{"d_model": 256, "n_head": 4, "vocab_size": 8192, "activation": "squared_relu", "norm_place": "pre", "norm_eps": 1e-07, "positions": "learned", "qk_norm": true, "attn_scale": 0.154, "bias": "none", "lr": 0.00219, "beta2": 0.99, "weight_decay": 0.1, "final_lr_fraction": 0.0, "seq_len": 1024}
Each number is 128 + 32 x the weight over the matrix's rms, rounded and kept within 0 to 255. Layers, rows and columns count from 0. Numbers have three digits each.

# o: layer 12 attention output (transposed), 256x256, rms 0.0824, rows 188-223, columns 64-127
# v: layer 12 attention value, 256x256, rms 0.0743, rows 189-224, columns 64-127
# q: layer 12 attention query, 256x256, rms 0.0858, rows 192-255, columns 64-127
# k: layer 12 attention key, 256x256, rms 0.0797, rows 192-255, columns 64-127
o188:102108149065030104081109118118195114086134101104054138163114133156121134132137132127102106142128120134128150134155095089120087138087100148123107189219104135087149119131094180121157087121130115
v189:087126132132163129092186116178143118100142087145091123129074130146073137111129120113156177173126099153123168098106146129123104108117085188095087105126125148151176134118102116102112132134144105
o189:120139105184170161151123158135083146165157131141137087101140107105137152128131150103137106104110131143169106146143115126127123093146152124133131037071131129141138161115161100131147142127111124
v190:130139138141091115178101140092138134078141167123137094146096098135184039170101157160145084148117162145138107168061072125167174124116156123150131139171089079100113065174141154120105121138116070
o190:202114122080128119098160144145130108161088114149127145159132151141108157117132128082095154125129095134122123083160126099112127130148116151109114164102110124117140144085106149155095092111132156
v191:149093139125180102175147141083126127119128166111189117103180106117119090097191171115141096110169112167156130137107121120129154144145118125128114133106130148145096120138167124136167143136180127
o191:181171144092044108136104113146133130118110154157124146166105116117127151155092108128121144156129162127106142146132121122147125137073128126118157176188139115085136097125095165135090094119119135
q192:109151141095115091142086140127146155158120168191078132089091102091191122114090143197155153163176080135152129103102168151151131120141129055141096163172139154144135113121085096161099104140140164
k192:155153146206052085133114139198088117112121127129055154102110056137081137181110125182141110105128129118090121129152113165148123154083150149139098118163150108138197118099105164133083090147169155
q193:120036152133143159224110126114123100154077154116158083141149130195125162130149121105182135118199106179162139126119132105164168139130084096118139157151133097159131176169096140120115097131116112
k193:155089149104084152203079081172128149096124136142181093177165121094120163185162108136175116136176157066188150139058108075135152155059166135117105177070102151144137108126031116115160113111112166
q194:123121127095171188134115153133128107096110168145137075203132200143144126067125135133117138107099064084128107115177107096172129086224124122096098176153131133149098114126095093118164094056150173
k194:105112162196168122098100135128145118108199150165076084157136091086151143133138096107131100100119113015219115102094117123156153149141096170093094164066114105179130151123108150082150162122158139
q195:112102166137153176094076122128109146096100151136126128179144087120099151125099155084104113144136082137156146148170134134115120171179091114118142129183066106147124043121121152063186145079075110
k195:119107113062110162149053141155175136138134153139154132123179137083166017169171081157180159103135107016145110121125145164130161170176110168060115136178134121136127115103172101161118152095161130
q196:109147092106135118055171146150151092126119097162056075102118075139035196109123116146140162203107183106122111078155116089054057110146102181133094155095087162108149144100125204120139160080115138
k196:088061157188223093088118158094087141126098080097128148084082066105136159150137093079158167140081086174069178124136115110099097147174171094094108059098153103149135136072097144128074149150120187
q197:122091195153120154120144129090132153137101129093157184121140100181127111188134199143175099077183089152213169129145138162138097162162110116190182157160076153127107089150100130070141113187101133
k197:178134114028095138178098087142198137169092145117152113133151144149128087139144081177187178161138146077126106149122173167146129157152190116082165092065096158090095160105151100128151154089130131
q198:137074181152133095071138098141077122074102151116155149174127113156120128127118125104091085073107120160142144165167101178170095166087062160138127095135116113084098100144118117114121108161124105
k198:116134089031105192107147088145177150103166096136102112151164200157087079094160136137061141139120139081173121110110145122138153087125123177132155164106099149115087146131146133103192139090161084
q199:174084124158099141133147140132103137126130122154126132116120128144084143180158118120098146093118056142095060183118111112073141166103168123130179110104057123085132115151147169151163102129131116
k199:141130122151163154144106148077192140123121123104078129176075177181173118105133134118185098100180164154138116133179074163136158175189126130124182069126140140067123086111129132133166197123146118
q200:110142152144142112167148069130153144113118117113126128083169084111097172123150084153137154177155208081129118106129140123116067149134141103121185053101179169152086132124077127138115148150122117
k200:125124090086139104174120126145068142103074085140150186100114106138118137107034138173110151187150149171102122129107193190127147059102103061139179091186133138129154080091157150116134104143181111
q201:145032107124136165113178142134101108107148120145091148120163181103202096116201129113196181126155082086131092143146092075119143136094166118129178139136179121158062064119156124179167080115172088
k201:143130114153107153106077172186159159091165088186102090152134135120041127103111103149127146122163130112191114128121138133098175108116118142140201157077094170078135130156112171108136174104158089
q202:105127096143125182169131189136092114125118087175065101166087093077088130069116123091193157162103143075111084105052140067091123113143077107123161133120091160156158105097112146105218145097131159
k202:129095133218196120153153175124100106133156078105166133143054104105134156077152196161127149115130118114106152102110134104128141071183163112177112098188159111133129078100139160148141124111105134
q203:137127146117135140054139110110160062102122155114050148158159167118255089100181136169104148115134115099185157166140133077149115096135185136110098180160178090166118084112113123163169141077120138
k203:125094161019163148071133120137168104087165095147128066142127180138116159050125075096138144115136125077199135172124165114099143107097122155156133202098149173176138142148115082135144173105118105
q204:158157119117107140073200082108086120117082153119124144115181171115154118172212095120138138149154093121139095130117095125142112132063170121147137090133164094137057076143155097203165159076132101
k204:137114106021077143135124045093117105033093096179147139167208126167110098090129094113134150118142143110121151121140108142120199133057135119136191177082149179155106107105135084124216138121133092
q205:170042105135076142134147141127082095056167140136104087159095156151167103123145141107148137113167172125059143120134094088144199132117108152101117136176150090101145112164104100160124123095137124
k205:126116131044100170095118123167129146101229116123138104166159190149133109106175089068116137165084182136143154130147142109081129077108123179118107210153157159083098120099107094110185138089138110
q206:079105105162128150116123113185127111144144177095134147099137152086123107135097059090103124139172111148193119108130128100038152145093166107126119114159092126128116102116145048138134110094120118
k206:122102104000144145142095107123149139121118131135138098166203209131151080115132112133142148111124140089167149158146148109138120097093128142122131197149079135137067118165134077148176144095129095
q207:123129149117049139071105112185186148169160136067083158163102125110092121137125125113170126133083086118157124157179131141100091145113107120097118135084081137095145137154125147122113089185122166
k207:127112155097090136017181140160168116125196134113034046154090128153189152162145107149163102103070162145106061138169142098180104137120205134015116196106093114123079171155120131117121090054127130
q208:094128137107094077101133145135097117114097097140114086122088114105119112171068119148077090192101134155129109115171133087052097112149133211186122158000057106133091162102090197100074123111148107
k208:095126198147127096064168149169150133129129088145123138065091105066168070169255159075087112071130109150129096093160126073133063119144204143144116149107124100158090136076119132117096126122120088
q209:134137104132106179210129135115171155206164080152091130136102154117047144097091134164207181134166152066170127103102125095048155129163137098073160126056121170164145113108128165124127124160035151
k209:089113181176187066162099153086095099175032192148178150137041061077131167133188095158161116107090119151097167133194145093146180124173089079142162150127122121218149106182053074199071104107051160
q210:107186082125136126197162116164140137093159194105202160126164163134102120136187114110188164081119198089134066176135105122173181151098119033089158124134151084153044129137143078193123164135150155
k210:164141123202101095139150184139124073131149136172123138114064081132129144117076091162121161145117112132060140142098149130170177106113103070105168111160100125114080148141135157143066154110126157
q211:190119137125121128200219130074106132115153171149167135159078107119083164151183097083139125112134164120129045147161088089133092127137148091089213086096118147151120159149072088177068146086145101
k211:124149104158158081144107149104119174048119096107105157112063075118095154127135120104143104101147173153116092131137126080153164167128172116102166118118148150103112087133104191072149192091089107
q212:166133165141132103154134125120183138127101120130200159168165023154074186133118108220170095095185171142131185130085152165213130136062112150124165104148179188131118174131098128068107072152116099
k212:128143084017079158146129061157117134117114133138166134198132142181069129171142141077091103125142144135154142081130121153178136150141144122124168145130113174157163109139101162126192092087136116
q213:124137114122107041122068146106149115129109102148075116105137082163094090141166169195132147120082163159109185171114147103132125102138133184105077164059114095136080171087121153142121147194140115
k213:109175197199120090113148140115153113144097136147111162091087115110121184114167162085110124139095110176088126152124107105131115162097108090154144100044114100116154110105097161132078123187080171
q214:146125173176179081155132155091144122147122147169199099085156137128128142162233141135119134096142099117156072114109080099172132122195106111147111130068104133124081115174139166169157106150148197
k214:178091152038110112192105075078128185113134136124157090138173132146187081119199125137127130112178137091119141141106115176122097161079126111151201179153091160128052084108142101163194148116191129
q215:163104165131195111119117101127125126163109109088119184142146156114144127093083113174163126165096109139200162105117109161105087136114095109122129107170146142130127139126141102092081098161044083
k215:119160093000085198136093117109144156138089184153158114111175140162126109126097083141111174160136157107165125106148159149138119116127101133152158146165157164113154138111169110150161097128167108
q216:111114153133128103120153088110081136131092111088150121132106059157100135145123116097093088124136139196207136126096118127167105101067114121136136064103155116103182198139187092129061116144099114
k216:121136107132102139175150085072170132128109131118123133100170142128078136155139082142102138143109132152128111109187129130151110140115143163155119096082096168075172203180153162122143160163117084
q217:196051143120119137232085078107122151166109114121133150149126131127100141119073164146106111121163149140163167146132129177066137151233176116153186098078135132142121159179121130155190106131098126
k217:159122162088075107168111081097107155139098182122158133138141087096144101183199129111165112083160164127163165144127109117139144188101127045080171169155138093135104084125127139202109102149116150
q218:039163114114128154094079129191197132179199125077153120137151144214107198118116117116082158143110197171133183111156225132115157176125231165089124112112160142126157250111099123080071150139084105
k218:090153097155156127144143148154101115179080119056167118121172131085081179136102127131122130131125157139149084139099143146145105119176154103100112076121183151190186149137124099133078111171107148
q219:122052135165183124154103113199075079162148143179123112119181131123131157096074120075124076137208092177112069140125123143086124110101110150139143106196113106125114110169139123129180089192144124
k219:166114138003129179112096071134121152111146142120135064187211205149165128126178107108117148109160175100191156138112116089072117139108123159146160191115126106154055068133124098170198123100157110
q220:131098116136163148106180116101076093073123117105135094170171156107161119117191077090096143111111130115143055116141073080099077090092114156098129122092178124160073127135123120155123133086159112
k220:145102112174128147127083115157136142097163068162131139134135140107091114029122156139090135130158113081192129151116145126121147044132137146137149131050097194103085142138144178081172194124103073
q221:092142151119094192087149152121077146126090094161112150136140147106134105151106103118149106099152085121128112120118156151120113153131112120233169103167117164107150136139167150086113107144121090
k221:120147126205137143121133115135152105127090172103146141127103095102113058113094148135129129140139083157116141058137100110102147156173108104109109065144140145098165212135137141082103085148078080
q222:143083058129103198141160130141111149148143135110090155093066151114086195137122129129160171147115150103149083116123137100102120143147165074129134129076064160086157097101165122125138148078155127
k222:150107110228115094136178153112108163140112115136104144122090091083064136138168144114178135197115105139105122135137135113131150105179116106103109098079108134153081143186077091109061097119080136
q223:115112073117160174190128107179115134152165086122070145115071165111187077131036082088114133154151068115181136134066129104096136126091101101160143093185130104140179130114152093155144095088117169
k223:126116152206144147159162143114100072172142158120111115131134092073143204108052127134157155142117082173129205131165108111141091077177102153163062069104116101094159178153094126183126144185088125
q224:145145126101029162110200129137123133129145087103087129159121076139065131122074087132171186147156178125165157122091135121114136115130141148169139099120170133081167167140097204130143084149153138
k224:067142122234129143063159161187131062163143086115097158156081087111078154151139125142090162127083077163113152083165110075159165115156118140140123080086098117123164192113103166124121081109112105
q225:112114134112041115155147069150181115112103161147113121128057056139034157127138173116138105141136154141086157137115072167191149163183103085111155106111104090132105143156108104179154084100091121
k225:181221130129169124096124133092152105064094140187100161128074103195130136251249070007160176076148129146101151099156088108139152143100128100071094116115125088131024126067118136167130185103131131
q226:098163158079113083115160115129202132151122132100188119126119084157094160127116123093089123176107161148108137096189127134125132151166128170128116108088105131115122182113087134121092105130123114
k226:101120139121156067030157125144142094079081122135158192065151056070137155219217153056136077075145120133127113159111099105149121206144153081109096087130111104181113112080150155107110099152061116
q227:088162101118103076168096088167174147215117097088078122127109068155033161177117091138109147194155149159188100121093151082098138126124172164136125085086127102114147186127057200136069076205171124
k227:143154172125147134145157104131165133130075123089103127147122144145187138187112073110076149110138102199131124111110125147102085120104151120115117081118122112134147138013090115202152143168155135
q228:162156148110086135182152101123089145116090141152068155165103156117173085087092140077099112143198101118133090144106159100109122119083158101120184097198096135145164082128074061157153143122100126
k228:154119142035176189114146098107156069105070090159152116129107113147124171134063063144135106121181190107169126132140169129120171093129151181179087142128122105128202092084111123106154146134098126
q229:124132155105101076099077118092078132075091122062056161086212094093179035105157137171060166172087068154156155134084107157116157106161129110125031127140085121093130082103086121146132151097142132
k229:127139180136044123033056127143156090133083131169101207086207142052154047133167151173151130144129067119165103203103100120148101150069062128099085141156092099121172125099097168106080077144113116
q230:093130116074141123094105128106216150146100114072177153096137142163162082130168154167097123121113102179092135112157136168136128165081151130147142173097108112115140124116141117070123127159097077
k230:164136139230095093104163144135118112101048123105126156062127107087116127184113137122146073119128087145089101138085125149130165189138139088128129062147142119122174126125110163105073122176083156
q231:120118111138173075046078214045174130117079159122068165110106073129185109153125144190096078128113090156128206095060176149143092124123177138142078161170103161117183098078076091017076146153104106
k231:180145126090196111114079096080117148111054144135141159082171196153109100135163121124129104127130151042145078148119153114104090197110167171171083095115172149124230086147076112080146188158118111
q232:168183100122082122172167075150195136178154081132135139114105086153060204117116140135112183170123194132077099107110163185126172160131128155132135092094113151066169196161096195166151131164122137
k232:166138133194156121119170169136108084147057075087149170127055087150096238157100138083126125115117151163136156110100086138174165103161165102143092051107176104177157093069085144114084108153120179
q233:130190126153091081148099133129135160195125128149093109186116127118027155144159102089096147124040083143150090194071097108074181085130079155107073164097093059104114174122104204127105131129203138
k233:126142158137167147150104212095204111147154188130138122163154187143255063153188102102087080071097118127145075141139101100154098125137103155084100113136142118134105136136122122144158166113143151
q234:106135163133140067100069097163129117104089130102109145126127094178184107133137161164128125161139099150132166164131170135149092151045120116079075158178071121129127106108091119130053143161081162
k234:146112157000067170098125110149193124123135102119116048136139153121173181085057081149143150149083119134115092165110161123140076143085166171090116206123125138161144115134087094113146097077117135
q235:121099158114132127168140150112190134128188139110162113158133114111045155117106103085100165117114086146175091124146080038075189132105088090100130155164084109122126142093081152167136142180132151
k235:143111196240089099094143192145141116148104146064086108118135072081162166105172132114128046154108076146112186183140128117191189139147101155124087058088113124113171149108061175134052094185068142
q236:087115172105112084118136089146143113123104174113094155104143194102195030056125152128112106138134092145140128144156171104129065141149135147131109168182151150199094155158104030088101089088065114
k236:125118087000151168094092089126147123076141135126137085102214147146139102136089100137115131145173179140198106125138190145081121129078138166134125172095104153123103141112140091070202120132162099
q237:085094126180180108102130137133175122130150122069151137126185100120097125142182122110130149113086147141161168162083127094184097156170117154096142105097168152159082174147140104100144149155090113
k237:129118093045136162169115110078164162141164138128182087142180176137130125100178126134141181126112162110149123155108170148133113128116145096094203128109104153125073131152168069138191154124144101
q238:153125054134111127126172157116140116166165122102090163126076138107142111157137128115120176145011129123118160130108146133103128132130127158154051150124085059100181135116114136130191203078135115
k238:120140121156155156139171186104116101167159093066169131087134147144120157081142164109169147130059165078091164165127120074148145128190177113168093102124192127130101128148124066141145124090059138
q239:132093135120107086201188081133098114121118171157120108165083108122218101087148132001100125098076084141101106154158109127186106109083082061105063119179155100121214117179161091196128122106138183
k239:155107120177124142118138147088121110049182085100117097045149115126077206119041051149181079117090179153122129161158138090174107138088141169171093132163070085042179177221120158064152180145073147
q240:124108132137149122191160113157116106082131109210140112129137104100123195106111103106153132153171174060113048113180074115118143081140145064089133132157152131107118130180146138218153115027150154
k240:115053168168145142118128167148056159089140111143104094142094114162125098171079114136161154129219143139146197176165150144090077035155101066164119130142111121142140139123142135148111114093133168
q241:180114121158149123199126143121074145169100111156120136185072148139139093164099155135140133134120113141128110174077117091164179101138152158181153131106100109151112117133184124150176117105099120
k241:115128144042116141186162114067208147152172150129143072175088148168160093122181076106183136089123167081137138127129116167169131166100103119172160228204144092117118102124158056165170158104137124
q242:187098142122166144075140167074111126077107166125120142109184116136159174182204186139187092076205104146140155117101104139227152123125127115120174172180128126124050092139136103122154124148098133
k242:175134167014082110091121060140156176078155173158128131185181156140131114132183100116157146138156145086173146174093141117131157162090152144086122154070141145140093082101117137133178165131195122
q243:155107129140082167142167081146113122083131131156122138139125039116068167164104089166162135135189153113132063138122106180113076133082123092105207119155179151137112129187156114170138101133111105
k243:148147049141096141127103149203064134117114079152078129172034155255021121141067085207156194114116162155125116079226136146169142060137143134132182116127148152090120162126174168125140175107221139
q244:153161125090139188117250115115034119126153082084181127157119119090136166120117129094118139145150156102155098126143126173148095106065108117162212055135204158139122113117187082169178150077119087
k244:116127116172102127096161133145095093111186083134156160137120043067064152086098148147124184130091127163084172129151160162160185082202134134117160055143145112107170163126211128124153122192099135
q245:169151104131141108105159080131108122140157089116123124126147157116147128133092078108044136153082053118134091159101102145035110117138135184165083152062124045149074120142151186190171189117170117
k245:155124142193118129059128119111118114153129160088104142110131126162163133089184161122088088051131098142134204160156082104147116120125167095151159124084121089144086097113130134202093132182109090
q246:094136067116177144093155119103098139164146139125109147102194208155165139095084177167133136106143068144137126153139157167191120124073129127123131172167200117131063151180187116194093159175080071
k246:138115136186021128075200174140136178149143138139093063154187117140059156132117100201077148185116155151159117107142153164111159130104141140128120094034123136177156175150101109110068075107208151
q247:089172149087104097103084136080158137150132123145130110095112061109093156131130157195136114144108144135129157094123128166187150123133095146158072156125128151140134167137155160100085150196084092
k247:141157162219114020089133125114099117132045140077135140071105053118108155187187137126148097103084114156087131141139108122128133184111102093116105100124129125164171137129093127130025078167107177
q248:144131200101140143071134119133192095129098128020097098164119120181116155113117152128117115126124041161128187116136127137172116131192148147110092145160107141119193125096055158042211120157080110
k248:125154138101156158066097077160202127143117135114108122132110133132139127141151120070146115170138102082185124115095156134118145157130134209159084091058102062154187114066102119124147103138163121
q249:167082076134149170059179126175136111148155164172084151155148159087161140126176137062182134131126117065132100164127101085148124103087124107072153125178129125116094056132159072170190117090166136
k249:113125104063186166089122159128165135096217150174119068176167155142124152095151066071133160153105159060132143151144146134110146132087093141066175167127145132141076133139147104165163180065130107
q250:141101143123115195067119134154067109105128132102132089136149147142161121069107114133097119130194082173120151142146175083080110149093148161150174163229078116160112090107166107091163121105045087
k250:103104120010115102070128069117160114160085148083123064160131178074124149072091069157102122158093114075166136097133146116111204177109120202146113198147137135191138095133110138095123133130132059
q251:156113103143118097063120101190201102175124116120129115161131121117082243153140064134144221194123106161151160170093139066076150152067162135079136131087108151105150157050090189134063098131103066
k251:050135118103141107079121151147179151098077122113159098220062112100090219134163117102116118118161083108133142170132114103150142170073136112083138160185151164212168113124071106141078101083073112
q252:176120167135126089160155097091111105106106106133174094110135071094095151126184082102137115170115149146119114147126068121105168145141067108113139129080095071120106135140150201192107100141117142
k252:177115217138142056087124136080142127041060157147117139096049074075195162104156137101107112138174060172111188198107087086124151171073079116143147168178068096138108087137074147167074112189054120
q253:109113122115149115074113144091151122109132130108145152123140126109248126131161135116101103087190138147080164121102153170144116165009104153156161093194154152122143083105178107106154122157108128
k253:179107149082093134088174120138054146063129066074119072186186127102109151071096130133129094198086098152048147171083126132057127132073152133098171140167135160130168056137079182099115103141145117
q254:138162146105120095155045115115223143161057141141140133114124143126106182101124172194207086113158191160123186097148139131160171169137150077063130137071152104108133153104135180089037113173131138
k254:158174160158093109146130109139079144116076181129115164179099077118127150148132154065083073148190128162129129090128092137092129121070104121094082122119127150139171095123063136146048077180147125
q255:119179147129124078127076149098139129078145114121097142122130036133150060079094140143096121117076157144131159125139138153121118111173138118120058124141108156145175131083173122128122133095083198
k255:095132165130129087052096132127128079146116135118111159092119122104142109114138138135186134065084127149126151193167087143207056122181130142118101125142099077104161131141158186136049145203063154
v192:140095134131134118091099122104157138166111129118094114153091127114156154180117114148140180115132159147165126152189090107089115133105106121137067128131052186130114096136176164166185144143181064
o192:140146097105152124101115120134115131198101136121080128157071149114122147108115094183137156073103155131137122111137102134106103102093114079119084088144125128142121099159224193154180129111127084
v193:139109103118194099149083143146103112136171093151101098126153107074128112126105124132125111079136204109105120150119127134087149122138152117104170127109133168181124092149121185142210145127180113
o193:115102093114165097159096138134122092153172094145100083115141116084095164166109131115146125108155196151069125137160131118092167142156162097074184141106187147211104089148138207102225139172186119
v194:119095166116080135091082094148202115071117115150166138119152138191134122161110091144119053153124159178110107081153142099103116128163120129148170121146172177097130191107163135121130129165161114
o194:109058126122097165110097081156215078071107098188140163091148145177138105129132057178086070152124182138121094099156133075135115158179160126194114132132173146114149187110179135129133142125128137
v195:176123165137107131143126100089216150173163135097153139108128128179168139110106122156076057058139161132052110086142168141124080120119130127110087112136149135098098104173167056148136146156119130
o195:170139217125141115175137109109198174144185104128149132131110169153156133088114138135082040071122132128061096095119164103122132127122150142137049144132121128111110136140216057139136149145139109
v196:060129115115125057135087111092149126107140153150161122141127149128121174056098169106128175128107136117070186079108133160161136110129102127147119118142107161134173102168153120168145137110163151
o196:060108152130133065147105126072174169121111148136130118179093167121103201122119157058112141127098129128055170098125119146136157124089164118101155107129103159134169104178165164157088106120152154
v197:128146176112117147116161047128103110126126112092146125109183159081149129135130094153135158101163211123127166020138184139145131105150090092101074115131117121114090127084058130153078139227092129
o197:136124145106116130102119080109126086097163105075158121105171188102159100121112090190100132129147213107129201031116168110164135122166119115118093137150099113128014147084067121129101169160116107
v198:096162164136180172108109108126126100127134152108099162123163155049095096101104140104131153138108049186065130159147103132112171105104151113132110122145180153136165145098100169145049129116120103
o198:094090104129140138100089126115155086118134154087056125118152123066128046089093111136069144132134082139081116171162101111123175083116147084126084157145138196161166172109106104153088147120135119
v199:103156105125115181181163075151125156103103179112149131118098100078064119096102137158166172099138125075077145088144132094125152124172108142161049127143122146060150125135107127098145117190114142
o199:063149104138086186170144070125137139079062179123136088154094104119085088121111161139173176076143148076060097090166131146116142074155100128123036102125117114046170119165128165150143102147155152
v200:122099108133129145116117099144102123120135128139089125088085132142084147134100117128123117147106120068099117184188104115187134140107166150127109115100069102128143119147135126103116158152148183
o200:124136100134122141131170169168123108130123180117102100105100139118101128122148117136095123106108153106125109192147103132140100144141120124135140152166084101118143115141140144125140176159167163
v201:128122113122123105108143148135098151140128169158074165140157135093135138133133100097112117168137135086106168103128122126085146126104129077076126134117123071154124094098099155101115121164178173
o201:129111131098135112086148176141140189152126179152121169115175138127141135154156098124109118161124106118104154097113139128109156098146123045087096180091152085157151106068103133118121095144154155
v202:148108149114151094139123162134104097147106086123103166112100076146154090198116153138153133164115157124141079149151119129179130114076145149137069106129102122153116089113102134179184141109107152
o202:176110113175132140151176147118129061101136061130117144105107077173175113158119134166158102204130168083163119180146120209124141134083139181113056124093167132154133068106126154145213180126111145
v203:147182127118203085080229091138172156122157139161181110101193121170054139131166094143109108154159116125140105119128117117143175123083092129094130121114214077134140165078162090132059097134117150
o203:141180086108153116101203085163120134101125086198180136122211132145003138112157111139122044109161163097129129171125117084143177171146097133083138122119200084113135154089132122193049088086135159
v204:076171139128132139111164121146133115192116158104185088134127160168057172111140120128152158084133189143135157149108130119175156115082155129092208125112132091113120135123095127147119134150108155
o204:081132141159059127065142157169177147138168157134160072161123153158095154065152122098123183048160148106168158136138138131138193191086121116101195163096184096121105155127112126141156145165066138
v205:088134131121105087133111124113135126112143183141125160143090117153158147206122112129131114136150101077098123119132092182077089118147183125153147107129122184095144212145083114146149121114093106
o205:099147120129090121141143142127123106112111160162136187155098113143152123204088098124146104113165123079106110128115129168138072109145188117168105119133168174069159169155117153155137094143124128
v206:122218144114145151122151061179134125163169123101129165118188050094154102110139149099173123149136127105081143121171218178195086148093094101118131132134183080177125099021130136121092136029127106
o206:142206103095161134171179139168161114147144133080138151083205056132165120105139116141154128112133085116110152121137201153139104174100113065098126103153168135175108088065120127081100165087113124
v207:130143075127115115128176139178103140085161143147137173136162092213114123105117099110192122161159160143180059193160084145167043113165154120110162128127045065115127198163156130082111093110096120
o207:138128063149081145134182127192099168131151109159127147180141061225112113115115104128171117181150125134146077177158067151181044157142138083098179137121073085083115194157139170043083035144091123
v208:176202092126105149129049147161141158092163107135155142150136151132171175157118085108170145091154104091192091097140051137096113144077196108133109130128063156128104164159130155123129137132067130
o208:139179139119142180143090171140114173116145103132166141168128114124208181146116106117145109102136086122196130095159060155109112161073168124145124148136119148162146161144140144150102157128118130
v209:160129136134109161138147127097116130116098106143090117147160141127157137089121122138108112149129155091112202112120114128144148115076150065082117131112210098157163190121111155152190153114154140
o209:136135157078112123134148191103142128154058111106107152161211113138137101092167100099081083099115127086085187076103109136148153092086118117089109103144194109159185181090131138141141124157156146
v210:106195117130063145077144232081141143086191090134154115149097147111190126102126122127149098107134088107090177190134073130150160135120126087180171132108159166118131098109150129165111095081141141
o210:125205127073101133071155202094149139101177130154140122160118162105153123106150127087138085116127076079116163137107083100128133149088110096170143119133082132116111091099173124123140072095129167
v211:129171183117102161148075102120108110182112127120113125117163128090105162114154222178152137147099118159130142097131146117107132144154158121106176125167125186175129142150120149139113137098112166
o211:113128118140078170211088157110101117147105155107123111123120100112127165112129166180184103113165128148129162129150136092105131147155149104087181130170132201219113169150090161107091161106102121
v212:119179113128186071163119094092110101124151094103123123145128118134130164155114148096097092053119153207113123086132117125023085127181132082078135120129099135127127113147161153048144104126208071
o212:125166089168175063143114069046131113111137147131125112146123125122132146148111126105095124045131195172132112101145117128040090160194119086106138136147102175145106137115207125050169076077163103
v213:161170067143153203127093116097140135127113141143129143106148109128123126136127122170126129117088205133155130114106124158116054139176147122153204132100092109145108089149045138143073130147156159
o213:127142106125154195111146143086144083143139140118191095120138099124137139127086095137142145099111173172164123108113099168124072139176115128125216163078124112154106130077073106126090114144142180
v214:157126140125163094119079171086141145182079121129142125122074122176131169160150082120122118233105170083103128088085116086137138135093121123055190134132082122140138146160159142180183168161120151
o214:152128159148170125107046117141172155144090129223184148127056099145095188180166098135139146218116151095121093087063147088112144127123112152077141183122106123129161146207140157172180187174148127
v215:123114121140143096106128089117131104200127152155041086086147143168138113115083201125150128127125119093126147107145126123115094111159163124159100121141128165143144166179134124161122113130140095
o215:138097138121164091092168074121085100159088178147047088086157106152132054088059162123142119103154143108145109122143127112117083105152154158180059127171125162172185166133149141153142083115140111
v216:159115128132089123151114104108103140204132150132105133137102176151166116122108090161097094140123138192156102169140074127147152121144147145150139135085100068137092137128095129133201173088167123
o216:157121106064112118123096110117128133172124135142111152135101148150149100091106097180089108147126111140138129120121100113145110082116193118092142165028122122122080118151120139139173152121182096
v217:109109102147120195129141126093111125153091115148158126169130084122173126100111142100134114154148085139120160082147038128176141111118144137172164136127099080113143143175147145138099143113069083
o217:117155111090104185127183122104133104170036081203167136167164076125132152059049168111137181167100111134091172074097065117152092101121170140174193137117131108105162153144143122122101122169073108
v218:135077214131152147098128093094102163140117156155113116142122111139138129076114128183158104099189068110103120139136197136179126115166124140147185134112092144163146110179079143069124136084186133
o218:124075195100191166142156134074111177138106102171134088119114093138119131073103147166185121127196059157091130096157187107170125084174123144102171140108074135171141115142075122078107120088179142
v219:112134113130084110108147122125125172052142240160095061124116096141128140186179092154123102126134179094098110114111172118108174126110083112099176140110155178125123050126097101127132128138148099
o219:131102125104088151137131131167127217060158255200065037122080077134062149162166077182107120109135116143095107099159140115134177158097130096072157127094126188091101066124094104108121120166115098
v220:144123139133103124141067196117113113117116088159129110099139115082152144171120069137163163148158089116145115114127088147135151119136143117097103122128107121124127134090103167139164128154139100
o220:119097092190116144133082177118125135131165143204117064140100122128163155155095087146163156126196077111135093106143081116153165138112119114114114110122129126110111143115088157139161131135098120
v221:129162163130077189160102107150176128166157155145128104123122114054176164123114133141139100147146132116153136116183145113133132135107132133169134133155149102152145172135105093115157120167088097
o221:131151130087081173182129108178149134191161130141134130152107122042169179152114143128170136172100117142144134094176159087107140121120129120187119138136138097117126159132112075121139127170084053
v222:128100108123099131136125142133157104077150128104110131117141101085126137096099155116084085128125159130141142148149157148121154132167099056112086130145089152094124203090055123091120100132136098
o222:120080126116127116135113080101146069109124130084134118108155110141122127112103151157092061156140129161097155128155164153116143099170126034118056140112119146066143194071054138100137073151146117
v223:156157088116220143139111119147136128062165116122141099157149151074118141086088136084159209086130141142150117118140140129166123112105164105142095119136139100131108154148115176065157144160141066
o223:119134082191206163111098093138140101111150089095124075150151143058120144106096114077164160088143171167153146132140124130125126146124082093141168112092174110138103144134120163097125124180147114
v224:140178113138155170141110128105171102108134116184078113101054116135112113097119096131134121162122128161030171164145112123107097140178168112063136121137103074102156097094117149122094122153146115